Part of a small language model's weights: 4 heads of 32 (2 for keys and values).
Each number is 128 + 32 x the weight over the matrix's rms, rounded and kept within 0 to 255. Layers, rows and columns count from 0. Numbers have three digits each.

# gate: layer 5 MLP gate, 320x128, rms 0.278, rows 188-222, columns 0-127
# up: layer 5 MLP up, 320x128, rms 0.264, rows 188-222, columns 0-127
# down: layer 5 MLP down (transposed), 320x128, rms 0.272, rows 188-222, columns 0-127
gate188:130149106139082168144160122099113154140080110110155140192122121149144120121097140124150151170089084136062084144114126112183119124088149136147145095130114191126080141119145157175118126158165111110081111192172125060147132080116141174148157136077119137170069086140120141089131084093136144129131093095083135175109162153128149142113121141138153086110090096150159150180110111099138122154133
up188:156121100086110127139159156116109145169124100123123105111116047118089118135115095195139074122087111152096154150114077102125101140109092138147137170121140129119123099162136130142114150109095080110117114082144145180068159107165090115159156110131111102102103092115075086120108102111114086066123125114125152185169122188156124167134139125154107135071172174099089102116137144174105112116172
down188:085132138121082145129125158107143153140149104109181101093090091149128173159136126128163156120205091179111136096143146136168189083136107170139114110112143107133161172124118060084141088142170143150088138110089133085124139029106117147127141143170178159107082115141125159138117111113162148104108074106130094136126138129095125083096182126087128080150141133132120163164117106118115149134149
gate189:095149154175143121153123132111132148089167182140136113196077103112111095148158108083083139137108094089119119177176151127141129174136104121149122104143190152105175141178137117176132187170148072159133189160115117108085145186148197189135070159123140122177161155193145132116097123102112165158111055131173126179136153194128120116120141160147101149091039079131100143112101067152169167118115
up189:147132148141138129111102111177125118143126109117114097174157097118139127144161027122112139180159118119115164104109135145157118151122146133065112088124182095199153094095075138139091104205122114178147101172145090164100115158149077074063130102099132159153152082133105127125111149137109176142079157171115082136122157117123187148097151158155119101103081193158164085062070096121132138113117
down189:125131127144103117143196157147141102123101111154151137113138085111163082116214101106163154168078140152128116122118161140133057162119156114133095108157166104158113141095168108124194086104115089120149101094140092137133202042130182165105143050139114170102097154137119189111119158137147185136162149141047100112169139122135108098116184184100124129182149179123172154169058134096115123128127
gate190:128183204153129124108132106160148129126135103131169099117131127135070160132118159117053136083119168168039130174179067116111113130122117122085081144161150168119052129085101157158050118035171100088117166107108172109124092065125137086069122145138125132162117226153101110143095128187216140077085113067213078090131085148195198085170095080137142127140117110070183106148156124136121118146107
up190:186159083141109135127199108116125105066156137134195138092092143157104104153163162140113154113095153153162026152053110090231106128138130132106113163090102155135112165156152155145164085096172170116095098118035108145098094192181127076103130105166126154095105133105162130067079130097114144174120081159112222061094113125112074150124142191105173114183200103160061125138118163132164098181103
down190:154187149176078087127117114187124085150119147120127127125110141102177151068172103126175119146088150081130140117150133139102144085096093154133104108113064121168128182139124134154194138070140173150144167091171153116102111059116177117099107092124109191113080124115124122133125101146134109121142163151118157191086107120142084068090095117094130172160079097124134101178062086095113156117149
gate191:155110161180096122142191141178179188080083163091147088120119212173160136168104039151083145120115154121149095172091149162172070177079118134099135182182125138125147144124163196114099120095135164181125142167105118155106085150122116171132131152132172120136109133170149148101137108101112104157151163089107128049089096152084161058104100142063116085144051099150119139119097111155124145128098
up191:138116122158131144097092093135122127110112118148164117144152072138178104090101200149188156092122106120159111117141108117111139064171139123067186128134124056104087121121129094075118136133165127093136193109123100065096161105089136148092178124141125137156148078100086067097143124134051117130077110163081151166145107138164131120154105123106106125187155131106081096109122097097165076072121
down191:098165161127099063168134150200098117055097192147141126138071173136111123116125090101083123120095151117125110152083132130149096134149154098149108142113106093179099145129160079225179211160130168128154101085125138151188122113138135136162144152150124136160162154095132136150129148219149179158132127111115106120126109136091145125153161133169166114134133110183105167177115152085132102138158
gate192:139192188107107096131151110092126177081116099121095106182115169146101170108186129157167119159124149103087114147156100091087123128117129181158181122132122134126131156102150075162142129115157163139122120100141148137092158110130142126122075176085147124173125136113080118164118128075162173067111074109081159153105133131120093095100130088030136042151098170129143140112151166154106121111082
up192:157094168138101078183160115120129113103175158186076143099158157116123087158095109147129142099154118136122134177127120124149092125099147148123130160160186082102133135124137140120186017140116126116115152124105110084149135178174121168139124145149137139129102157153085075144146151131115137068150180107183121075140100073149153148111095136130109200144146085103113154194043125143163119141136
down192:178131111143117121085072053113168114112113132116152181141138103104173159148160095104164202178117030088139159120122157137130137154176142131089099170129161149131103129096058104173155162157130125140135123078153126140193101106141126135119152096125129121146136125091191182112087110154140118182130140064075106118154142081124108063148134150140117102094137126102088146132120095125106145131126
gate193:124197066118093071112099135136095165056051148155080130161128074093174132088166173103203100154093154126092108128152121167162155137107126181167162058123156161152052161163133134072142158118086109110089119089141108130123105120061060166145107182077079134145154184161141094163135123091119116119138114201166186149131109113077154100113149142110145122198183170065099163123207118076121092109101
up193:106160169121156158115132169154103133113162103152135170091148153163113167096112151097151154139121108196140109147158151149066141081117108151115070158130088133103122148086185110169186105186155125143133192137137154096126105122139116136115065079119129115063079154137152086069079139173120187162121145103124114100148112191123109131095098067108176074043126131096077063156100109188113120085152
down193:087152102111155162090164141152109104157139138162131086113155116123167114144115141116142133142162144130070160182078146119090214114121090149124140131126051165056091162126196127186130122130080137197146109083067161147087117044110101087165099118174189095137120093159168075127179094162133117105089108101097137174146161133088114181115115128191173121128151123093132150182108172124160096121118
gate194:119108140132136132130156074105141125112097162068148124140173142140119145194122104163097113088139131128148057153142123085164123091139058123128145094112149115124097138097165108100197099147124171126144112088081142122143182124131111143099165110135136150152135140106141118124114094064098113146135108149129107141156127096113133118140117113121165131083153143181093106158148127115162173108173
up194:139173147167174113141127150094149103146151077131118157151110136130110154112172142119137115095110090094121133158161086118122158118154128142140143081101131060122163116111165157124058117134173158099168137106093156140087144163083131122117149122119101121100130128138192115164077123145188169157121085102151192095171089149167133094164141121167128071128083127135106072096148130150138157108146
down194:111134128183120124113125145172137164147153111116131151148038123122067118074130164118142108190131131158108131137095129069109142104111128141153204168155156164158115150174112119095131185109108204125178155159183122110101121123157212144155101110113114171100155102185148109062127117123156097092138084139130158163133177108168157109123123151146085083070114150152155170145097138108176144131110
gate195:114133144143081105081155082144120082150108117046128125128141117154133116136154138159123126095122099135143093152117120088110129137125177155121206111182150127084173147132130091053091066127079086104165136089125098130044135172085075103128146143057070079179113145182137111126092174206142118118137098158117121122124154131159145105148114109098156149143180138146118168183161124100124157100110
up195:093099125116131093150075106127173158159185142165153070093110144123116149135168113107040076160163143140112092128131136162119191112117139104113108113139148143143120114111170121130171169161180142145111090168162134100147174131084117101147157177142117196085128120063171103119171099108138105174128099125142129101120121133156124124111158152071179097099123144088172086092198138145165100089183
down195:139144055116139180081106084040055150126127110111162095182103137134139108182109123162128152117091131187095173140146110124127128074093129132098180096129081155126176110108100130113060105139127151103152095108095167119074096158081130074108154109124132096160108123129098102148088140109127094127090134103068103218150170138137128169130121132145134217115140188087137166073094123079158125155123
gate196:105128093100150095124164092155151163149160161117119127146168106155163138144125088157130176133133127097096151112088113152076124134157155149135136155076125153112181145140088117209161151121150164112096151149188121113096138175112127134126129133135124161100124113134094086108168091133117091153094111148145147118133105138093115113174143191111157163104119116117128099148127153122086164146154
up196:141135100059129109095163127118100105157105098089137127130129090146063125164171137173066092069089164164111091074129081133140128103184142184077093031143066190117150136160174105099118125096167109095103175101137090140161109103138124152062178099088081092136142160140138125111115111123155119091073115096104095145154107130121180135133169183119198114172173121131147146150103127117113126137140
down196:105120092126143194094073166145126097177090139108171086151099133120095100183180114110113127138066131142061090169094156161120080119144147188180098164141157152105130163105105163109111141113188162068114095128141156153145090117082148146151169122084079160140081122173122164145129070075108124102052140110098151086146121160098127118111159201139107123125132156148164104187159139093164135074134
gate197:083171155122164095125147085149075125135155088168124072112111108125164106139128102122067122107150009144081118146148123132166072131147144082131157118133108089103107166140100100171090115167129142148167140111167101165124076081112156123127178177108155143091120129132128143177098171126133148095123117123121181171130177146161144131125114105136124124108107089153151088118143147149144108173125
up197:075055109107138151131138181112144191085109103097070158142092122109129100153190156150153157078134102161163205133079127139122064120106119115133123128157115112197149114112150170153180069198114127053146097124138203145136187148143109063136163111077152110124149164109138135145135098140138094149101151109123100121118122139104098102110188052123153193115158186023093084137127101107124118188157
down197:098153123144085123157127081194127118129141155132132152193110160081142215136096085163138142111118151138165112132196131090177162155091118110141128096150100077178141120155116098113144090139123080156154107085167142180101149089120083136175124156126102127107137154155145123111141203091119124094137173187133208120037141180080165090166146163141163128080112136142132115177116116153164069126128
gate198:135119054143083088172067115155129166156077163166128059143088072163168072178143131171102134100117165109117134079178107113151099086136111149148140206110120186135053116185081060189113119118088128179078162146040242117134040150110176182167212125094080190112000176155073169135131151139045206091122090071079035114113094119093066139154157139050181130080069084156141155112078104115085120174113
up198:151061116106127064167103065147135157100121066165104140081092179022095034201211166086116195108096156111147178109064113172130090118144196152163161118108189071246185071179107099130129139086073130141087152108132099120153087100142132134028144129074170254147039141138157165134167087157179091124175198211157080150141159165123082113168111132073129179108121061156189137103186143155174148188149
down198:119116119170105116164107114132108178135179138119120107138074105109140122088115171112141126150115135065159144052132103086180105114156094150173110100147000154074055117130106155132129116100084106189097206166157168128091076117168136141152107144116103177123077044127164100080183119119074130114146166110156129143191084154096072091132136151090150190131088171115132121085109141127160125078161
gate199:111128162109146163110193127140098143100138169120164147101106149124108164137126140137062139165121157109105144124127127084146162173140105086149114154150147131124131114179116149172192127128129121161139125123143109146171192121122074148143155021157139110163128194131131115160167108105144130113099121127134153129077138162149127108102120129164159061121154125133160112045122127130127157085134
up199:145083087159127172090151122098158121117147130132148161118143104150140136137160154108158081146134151122122152110134165149128145159178112123072148124063151130088088113140180151112124147112122143183081149123100101118138122151151112148114141084083089080127117162148120103124142132122116122110091133113114087065180123188158118135141130139178147149141117128138104062089099152108072107093086
down199:149131092119121113105121074152120177132144107099146117081104097125150142178138175172174112140084137066162186051150132170141116089151114149092109140101187133149164159174097137092131159118115124136150096109096153101137187147140172096116138136077126169116133108132109135148166105115139127139121120173098125184105128063154086122127128137084143171086092131137149108072117104155100148086148
gate200:160080165142124154068139107144176026154073124165156114143130113110132151097164118190142158039178170084136093137105126078155183136170154113130162172138067105195061168140155122194188107226155199141077100088112045142154139132101091086134144134152083128141076150096119047113142170084133130180089130151124156097123094093060138124156147118058112042130166096158132138156155149190181091139149
up200:155146142108109183180142164131131084185077063122166128171144108161157147079174173200100194131117062155137054144140074112172077102225127149155220101158078167129157159124120132145094104093150152140153098135161097155109125128124151095160138112092101152159126097148058093187157149137075060236157179162107140124171089119054130130185154085097169083137102146093090091117180148209132101094193
down200:196149101104089076148106091179149155113098136182185107120125121120106098121108080131160126160139177159109133164196116111156143150067105137112161087109164101128170154112130121173129167106150067136187043085119071097116196160147161166114118131134106123085174129169132054145085120149183160108070131146026103095133178120149093138081072193147148111183185126182124150173173086153140098140211
gate201:108078196125170113110138140071150108024087209130138104118168098182175090117099104193132085156114145055062165098097183185137150186150209082140113156141213097155084120100089168100146181089094142090170104230211048137113109073044173170145164086135098113174114157082113135121145155141083153189110160157166116137119093179166098141084120146149123111203138085086125086156137196090065081065163
up201:112112195115122122167187147123055154158111080119135114148101152118144167022108101148191103178117122161111134175119144140153137158077139124121074140251190134088102077099156109181180154166121232131145136184171126109133158158097063230145084073132156083105123164151109049171153137120042122111180133142144111178134140111066195088208099161183172147125152069147103117058155174060161081104148
down201:105114074189115146120120148097125162121102108171109103162138152137143122160117141165095130135115144120169145114136137120087140107092112131146147150121022109135147122124115124129107104129138113114142087120169189113105086112122103099147090123140141111131135133097129107126130112091088103108084116161129080107102146153128149159092080126119132151122112154112067163106144111158122103114098
gate202:114109111126099105087129164117188132114151109055153097151119128143102213156102121133123102053172070136112189137125130140120089099142135197205185095135096125096164092161117096125152113132093104079123147098098100112169154109106141099144134105091074135150103087100097140112150127158171131134121200149112133107125125144126174134117103122075173110097172126065106197147095171194120138177174
up202:115130095157075047149122186162138065113143108133140143108121078098117091106085115059169129143106141198122119150134145107132135129111158103216123099087076146145089132163135107130156125144170193119096105140124138170112105128121154132110081106144063127102126133133131169128093110112176137137124090162178155146208149123099104152112174155104160111121140128165124173144110079140193156149106
down202:113121069086155140184167149163152103176131098108129087211078139224099162141147128111093111057137093142105175087124096130108087096113107190205134070163135149111163115137068152131097126110138079107133124130124163090194072085101101150132116163094125144111155082148151167106179158132154112110071145105133115149153096178162188137141177124137176124111130139162137122114139123196114151142156
gate203:165158121133116112090172156139145106126156105099093066151153083156170134205150094195171074095090183101159072160139146077118122165087062119122125178042169128163130144140153059145138158086109091083109160116087114149126141101144171128067105136107092098121106117147100138114114147134132171141116108126099110119117127185132124110092088113154154096132108121141141149141119175155130100127148
up203:150150140193098125125089137136081138126084111125117109062117107100060129118092157145092099105168116150180132107191163153068116104167178142051095098202129144099195102170147095125118143111103157078087157103099083132161100108122080111171160099159172144089092081078152166119136090144171162119151110178170145107161131155108151174126125139165170099082159067123130122101177107109118124087133
down203:105134167109094064098112132136141127163114082154116138227162117111149146155126042128077074110103140133083142115040152075169160135091138130167149086088070150089070105099137176108107140138093128120160167093131084117082149087174130132131080175051104076130089095098106126160076127097131126136114124147128135161053112126121072157141090160139134112158087155116131129153146131135102085098110
gate204:140112159123113145115153091162184127077146184113113118154183109100171143154104122122173094091087110080176105103094094105089122091077124030077086175121110112106190138140184147152173101068046109156195098119113135095197100129165118084062190117110134183139122126122095094139180166164146114139084102179154090089118163116166051208152088113172128132150143049148065106214171105104132193104154
up204:154167145124092126180138048164167147097098167132106157118081167097033079166134139124146110139098116105156125118089145100084124143117115093107131134083083138102152155106115133217138137107062075084195136120123183045136087073117121106129141155037155139131143165167127113142177141133172121130103151180066212132153171140121122115131139159206134140130127047100074084105125111147194114139144
down204:171142161051180104133174114151127081102135202123146165123131146088163180130148168090178104151101098189107163169138163117089132108109150089075167090170078188076198135167105100182157149131083152155132190125097186159127161077165067136133085124122193131040116099090169091184137146125171072095110115143096106120082132082112118138175082159118178160109129110083135110125145115133107080149100
gate205:092192153074110155132113144109100108142176155126099178159138107124139139137041166136130107109175149076136078122151099157163107160070118159158162155121160074114153163139178140125137082078086177095163073148140136140159121148112145125141155093154101143084150141090140149142128118161074098142149095167134160104136134083155104110175137139109133113158129154191169070186157122122119102020132
up205:175183131139175100089182122127156125112127167095086094151107174066180141177123086106092135198081162146149116099180133142109092150158149142140125188154145181120202128108119176124204100058120126151132128159148106139151172114143141098111103142170128175148061177090177143141055119091094168186113176087130187108071084192126109099128170104097124108178078062142107116187104093123119140129097
down205:200112174160078116102134152099173140101067125186151126069129121123148129186127135109092184115101085125108096145045191159083113097072119127212165073063141150040132126184138149157067109114110079112133119104122168138193107164123103091136090139123148115154105049127113139061123138116188160147135102149123109114095102099060180103160118130122152147117093132131135165130164157141149106162145
gate206:111161129070153145112109171135095098126151073117188177082122069186175104131129191109134142152114128070135125150111196171183106138084100059083076119112160086149069190181131124126147064189107155104105132112107102069084144190105134166111106121106063111083115134172184128093092089121121188151143158179136107093143099094144167122100115082156098079118162083139178130128116084133137155036094
up206:111135128146156098123155104147081115132149066162108078135057200132083112140053120148176148147100138100128117075164154191100173128122142162093149085134139187116157120140173151123087139061083121103152127201136179111157151127141084105148092098138101186089087137142127084096075197131110114152186091154132081137106130187075122099081102112161133133132069142153142149111120175106142118185102
down206:202152130118091150177120113094131073103136141160106131176199121113236101154140139088167120151192057156146145144131113088144176104149220110133152083162141114141126067090125114068114208090103148120186182133110093210180100110116107145162139105151142107126186133141139119142162128154168146121162115091180199130124159125146224112163140141115071092086132143108143045120152150140115111170146
gate207:189138107104140072154135115095147032130126141111184130099122137142112131153125146138117124147114106129122168156149133156186129111111151083135148148110123108123161112101107115157167138112170136145132112132113129143128121151148112114097107137112158111139107087146140156209108124121090124177182133147145129107082126117150119107058092112147113072192160140154164128145096140088122121089140
up207:094115161191115099100139135112165132127121153136084107173139119161115088155178125104167150108118060102101111149125162115066157121163116136161124095100128104109111102109083138143135157125095104113114090197110125109083088170183095127200092113148099166085144140119110125132072136135143130111044109145139117121123115174139157124122111128139129134148145095146089107118081150165139115172141
down207:185139132101132128145125133135152175147159170094140122099169135097147153138123140217131126095158118167112137098064086140139067127201091154134098182145162151195140128143139164071167121125134110154138112123116123108184102143174156125093137142069129138140091134149146152146112141135092110136169169108083104160154140101137093122139106112093113105119134166139171115069128074138110134118138
gate208:092153131113143107181157068150114095159108117098128144062145178119159145119156110150121158136118067081089142189197108099156173115141121174118122175152174148145141155106152156185099141130134119090176212139086112103093181124133153094104175155125161078118173126162150128127161125062086119082078142114151132164151123146096130068135173108139131077130152144140129128175127183112128074104152
up208:118114125156064135148151140133105059182160088122127201136103100157120180153133073125103118143150114091153141170096131172098123142168128112124121088128123134134146137093171096125138136138121065125163124156147073080085112096131161124115154151109187109138160103136182144092125075132095112115144134102106137123157168142131158091104124107116136135188128129116120138154162176161180065164176
down208:081130112071084171140127065165108117119111109174138114100078109128150155132194145139049119106137148125153103145199140109197168138142144180085164178159104089129108081097075137117116140136137127088082127165114079117153149070128123101129158126162071083093132119112140119104146140124103142082133158120173151136123086127135094093120109115172139195122155176162178105184108073113143100151148
gate209:160152121168129103165168139129131140147105139121124169121095168109111109104101115150112100138117144149099108162101105126122103097126080120146139128140111143123120140152180131106107169196157120102078133078181129140092139113088178113191170071126135124200157122166102185153128094119149162056157131136157094119175075134160127104102140092151141130079149138112123139189071159142118155094184
up209:139151100133111153037139130080178118149140094092105139085141106116134126145122066114082064135184094175171123135156122085128152114105106067156119141124149087125064171143158160136084154157151084091116124092118152135111159105166101091193131054093130172201142099096101123172116128168051114160149161189104127112151068172145065135106161119133126159141192160079061124138103187098133167152193
down209:167132145163085118098143140209087126201171174104148130121101137143123144113129121084109143107132166206112142172125152059134141128145154103117120080148169090107190081170139146103183154114106162141203100147084122149154161167131138080090111083135102175133105178137167150097084084130145135169098100149099124071148119094102096109129142140092106083121132176175061100146101084141103047118201
gate210:128093119111119106092097111144125152077116173145139115159135147118134067176136144075077121138142097105149126137175152178115130128145160137099138146151168111180145099146119122113089104146098107118122169111102130144147114138120157136133122115130170123154103123098176174145147101080174185172124149163168106117186123179057093073148199122101097177104046127129145122129151140070096144102070
up210:112158105139114117102104139114115166089142149143143115112140140095084126175117156097155117119158132091187121145047118116081166173135108156207134122074088125181081178149155107168170096132154117101140178103123174194143114145140142187173106117138160135152118106133089164147141181112173136155184051132165165138145085149100133139177092145112191117114147080095172127135138096078145112115104
down210:100165145144138151096107196148083126124132172077089097130124144146147080117136235108040131154118114077132163118152151150121146165097203173086156106115133099142222104134152175163132129084141119152123159107119148147068088020111183141103132128158152125082083134098168118142084134123138158129160187139124102148107052146070081063144122141126122109141127118142105158177125115124132129105089
gate211:140123190144127156190133113115098096087155092142120185124163180154139109113136180172112133132098096106104144131149067075105153079136085191153198128124168103122141132164130109145092121094156108138107174131086062139151145146118118122124116147150157141084098151111078030120113098155159096078136172137159166197142175126145122093170103050143160128163138130103075064154164131132071138182096
up211:124100132133090159156115133144114140087064120155118141065125133108189110145103151121163145136149133086156120100165131111092108169050133146103109116152111179141136076151149072126137072139086127176156119139185104104189060108165077158084142155102093095161132132114115074107188110158114068151090109187100104075141169140074145122100134082170133091162146155116089174080100130138107160079065
down211:180091133117123162164144161203130093203142084107131120133118097164096090088125113066165083122116193115095145081079109132126111096152131081120094125170153107066175107158140199103087126106113072062146138201122102155168177143139139066148097132147066134172160174076142120079090166134180086097094197107121125137108151101116107102110171092203123100130122146192153122176095115126079101162123
gate212:130128151131164147133187151174144137071125103157122175199097206108121169109124092189140133167146063090114119121110106111093136121119173150184093118096195087095123120113130159081151139117088149117124121122115101139125109117107194143073135108122134152125131057174094160122125165147114110099149096139113132140115173123095112090128135095095164104156030162161130165116142157152174150208129
up212:203146110130128074111090169164207107143101105114099113113127143143151082107148159093114113149115174190158182161078119199169154132159121148127173145129127056120155124124117073162127129141131112149166158087120088152106197141158120099109090129147106134206117128136155135135173147113147139129143160141124128140145117122186160123124141115156097135101155152130098113155093139173115153128116
down212:134078133134108126109130098100097154135123142102197127149111126054112158108171119182164172071102109124086174156158181119117155123132106184113106145119169186211107186119107148124136153152133194140082145147155109096161128097128151139125154143122129155112082116149151143049146116156108166174146125108105129158129136138110110090109084150089102167144135118128087080105169055126144114108154
gate213:110190114119139155160092176187126096152118132171178139078052187181079141173103119143127114126126125116118055120117145127105137167096170111109087175106125175110123155115177116132146121146100181166161130138080087143201102094115083141084072171139091125082125107163087156086106086137156101106106166148092098183094104113059116161100129136131139137090100117106151140145146140100105139154094
up213:206089087115145039134176114066152183151111144123159113157166085114093135185144146151153140126108154134164157129137139112120042138102117130176111102139104209117087180207102108148113147153170166105197111150127094136137101104112133152150115117097113169124106133136101143088136093124151178157099135122149135126091094144146153141144094183160127190163109158114155089181124071107086139102092
down213:111140077163128145110150138138152130145157225123167056146129135117121103142128099146143146108120113184110159111111068134126158105151178109097122049140094127140127132174178152138124143101103130156111113130138052103093097162132166104076191134139131074098141139187122149032142123152109137172171128168105171139097119128153185084149089101120095134124143108146144096195149118129084093148127
gate214:082143145119188197149100084114129150169138098200155142204142094111120146101176146227088149119149174077082110157147155073134154161128139110083116105160149105191166133151129106128104176159116114126056144106054126138100148226123171117127107100066177184092121102172115138125170160131059088170085133110140150107130129125137129188119087139189106152082112109134151091147152125101145094149139
up214:096117160118133202123100136210134154143075189110164139142109129159091156144124107186145219128138109097143137104110059131109189127140161179076142074186109110168117089068126155166116108091202135138108131161162143104114140158105131158128195068073171131172124122095097093186146159117100125106105152105151052064155104126150136121122139113136166148142127162129112131167138098106127141118166
down214:101142086071171181116129096167115170177100126145085151064147137178175164092112168072100121112147142109117139113114191077141125160135174140094154138173118163167071129161092106126156107074074106100099165110107139112151155067128139111212094145120146099089189140125120080116134158162143167187169136138100116109064129160085157141128068172136146167150154123148125156193115077136097172152143
gate215:153102194141099176148142098125119172081137152135143139121159091189129170150077130134127149157143152114139036116115186138071190143118077100125108136167158057176105087103179140174173145115140151131059112144119112078138132153122088129132092111128141120084092080085091129068102151099143115162104171178176095105137065172144099162121099147146110161139128149162074107167161120056129081092078
up215:173155112104122109143132168170154102091132115109126152137104158163070156184138121131140159112175114137116067110134120128102193113133158062122162116117138126132107150155142125145201094143110175158095134120115129150139123088113110119103140098153060115129136104147118109160061192086152125099086076152123098139163167089085046152151096133139120122172107125116104091092106155074128146105124
down215:145086155103135110133175126150108127125159097096045134118133119088097170110053144133183107165133112194122090160143127103072138113161142146158166109128140129148156150158071134172111108130155063097094175095179136120103132111077108160173177125141086104199095147090101116125132132147141095149122135151117184102159167128159095134135147137114133166095162121169090119121119191126102112186095
gate216:120191136126177080180125107143127155108188164108134142187132136154125140153143110081122163133141155122141126167117110163168096106090104117167126149120101117122177138085168161155153114057118143162117177113138090115155105170129169170114181162125122125147103142112128136113096139122190151107164120136080125136068144092131168089097096110102151079117155123125072096184138123117138083116149
up216:116164125105130157157117131108120102124115078135125132161088134107074156186132174159082109104156090142122113099105175093184137120080136157097116171127080096107112117108146165138125094091139141199070181095129074100117073121103136135105136161121115124126158122068096136156135102141143176125131137139143106110098116104157149148149104100044187119135150110112100109137122134149203142132146
down216:142176125134149142194084046124076161131109104164142124126150150157106111090153158064121118125104145099149160131156116085152115086155130185180071135096119193119144065116133072105088171062096140162146108163089081127085144195161112138132169141123136124136092127101111082167119145095115152127158126162148196096178101138133135074110157125129126130096147117150111139142132064120095153137187
gate217:179088094102139164144084134173133100078122119145155150147141137087128108175130153152104115165179139115096071159122107118149109149095090046120111128134132143139168178123110094120176126116072066187110150102123097139131073165145202107115137119101162150104142134122136099144110120137106129111123177172207156125163135136103115095103132095167193184146098079129077087191112144104110137128149
up217:163130132100143126153116128101069144123110109138100144143139125095128138075144109175099103155137183129145112135068143103122163145174087064116064131134122126105130171132139158090157141119094135153173106157091132148123157139135122181108085079149144105143195046163144072181184206125130158155135103153095156094098090098118134115121097127151134104116141164103130136183123129180120091114149
down217:091143143164098147119073097137091165210123118058111087113097164131150196110128150145149120118104171135159108142122138098161098109103113101175159171112121143109139179159134129085123110149137121080161105151107182152166168124115134136081141134131132106145083110094041158081078092095153158153076152157089144139132098078121094124166135146138075145056073121122105160091130120189083127066152
gate218:140175076129051089147074119170108171108143110142146159082107104157115127127123092171097247170126120134102117139125080081094167167153139111135151129172156159134127119122143163185098140117129068091132103139091135149157202115107118121109137121115126064136090173148096149145113105171161137161072132126072122106068125137114177110208135188133064144103165112076114133082089154189100064106182
up218:162133126135177093106112145069175104100175186137087108152128098113134099150141155111130113093159116084117184172147164115103126162146160158115175087053091157153054072112131097128097133127085071143104122083153150142138091099137131110136126071133137140115130121126173129132126206106084148156109122165119089174098156163195107114208118174078093137071123082161114132109154056118131144182130
down218:091141119159152146113126116135059115148117108149119144144182113084138178117158092104141091127098074100041149072106114134113114067138118124119167178166085071153188174133056159147169136156171174107171113139102107125132147118133153139108125165115120170104112180110111109156129111156136113103137119073117081098183101132113147106053125106103104176161149165053150142124110193128084102092070
gate219:077071157046185161149116161133148146161128145128123155138146161160129110109096140115139109111057132085112113109099152190145075150132093136097170124136064141170115101125123090166135115185122111097142151108155116124089120193087110157144090157136149093107158124170149155123067097161162149117092085144120104174104150099166102095154086104160101164062090116161146174098153125079125130097071
up219:140124157197120135130149152100153149189088130180125182083182148117054111112159174138161116160153204116038102106115152144103116101130127119122134173130144171116126126149078108121148117167168137159118115118133078062204187143122125112142131132143107129096141110135115137119086132092155095157070086104158061190076096119123137126172130142100110116151139119156181101109091143114163128134060
down219:159137148122105119085128124112095126066180163110125065111149100087144191141177148110157148095118156146124108055102081123079110133114136120130125101139151166118092156144071150107085144143154159039111144179120113134143150126111139137088131126126102080111121153116095140075144159127099174122158138115109114157193109102110122147106173133114143103136120072035061138089121104065083123129129
gate220:128157192111085157142155093111145109080059125140128106099159130121123139129115153168149102167073167086125129137121105159182099132127125085155141118180095185081080139176055111127169093143118153119130119119117127122157125153117169086083101100142193091125111092082113195117159136152197176091085162093129098213044174115146155126138098154121141109102166103147100107133136064112138120112148
up220:130142134189119156122117154160168157134117125154123131131112136112124107160157150183090151183120101140163119133092128046126154175115092168116103129166147130175204136129098144142187126128096143121128170126106104092114101109135100142109174140185171188139112096091129152125127170152154157134132130121092097152104108124098170179130124108109166182137174113162113149117165026168117122135135
down220:120110158128143107160076098096157099153097154098126165147153097134093111101104172118127076129186100106091106142156154152173111111145079178126151085163115146097130133077128129104117175121148170077123032153119107109160104185143128111168119090103081177112131133151148119150155088094088108083151107132078074102082112076139155109151137090147131126157169092142170075148140108088076149152124
gate221:159119128130168137137172105118175168139201158244120159068168076189083147158093175168128137170050184110208106106082141145139104126110121128086174094169117176062178108099057135103118152111089144127141096085157192083108098142099123136137124077136096146093037124183102154136138037168176168130143170092206173188149126152143111082155115139130105152149181089156139117116187124128176186084124
up221:114121129176134101056095118181086166170169106188194143109053112124158102105106181139188134140163202124182164114149089154171116151103120195121130139119105125172108123114077155187179137115186123147160147126098196156183089114119171095108099137095151107077075164078123167143115127130185150164158146140170183141136180160132112106138102074077031140120144118102126170102244145108144108136124
down221:134110145079040098159109135082106143162129105175168102096135192124124094130139146126138161121176158149140160164151132133097135208134111061218166128130129180191122091170086071088184143122163150111141163105039085063199123078126114128182158099135066146153117219120103172151148143177197151137181105086144174146160117117169135116182079092103089138103101065085099132100134127103127155119141
gate222:148159143087119075084096150078145140141111109088102140200113116103115189158119117173124080175085145143172124135179169202186138158157134142176183132102144144086164178098112138144153131110101098134175097116078141183145096189108159152132142068160151105144112034123150103092092127112166104120122190184101137144104117127117099123133078096098133157175102047063134080150162112130106112109152
up222:085124135134125130130073147149111084128199134156137113163174067164120088146141153104172126152101139119124170127139122139071103104160134108098096133148119159150136105080095148113160128226133125156185131191078143140118132071116060132146130189092126107165159135102094145131131112096159174147121101181117117118061094137134157189128149108094141143124162134148143178094219202189154159168175
down222:126093127153094105231105125105135132125131121141109138062084130142134164146118123135110164141151118079140158098155140123099114137160138084107091146122063071128122137166090139080100140109182105176164113077134147144156141190172115127118150153142115169129155191152116072188109100150131104165168155053145125135152144124107193102085129168150183100134114095179113109105119121079137060138082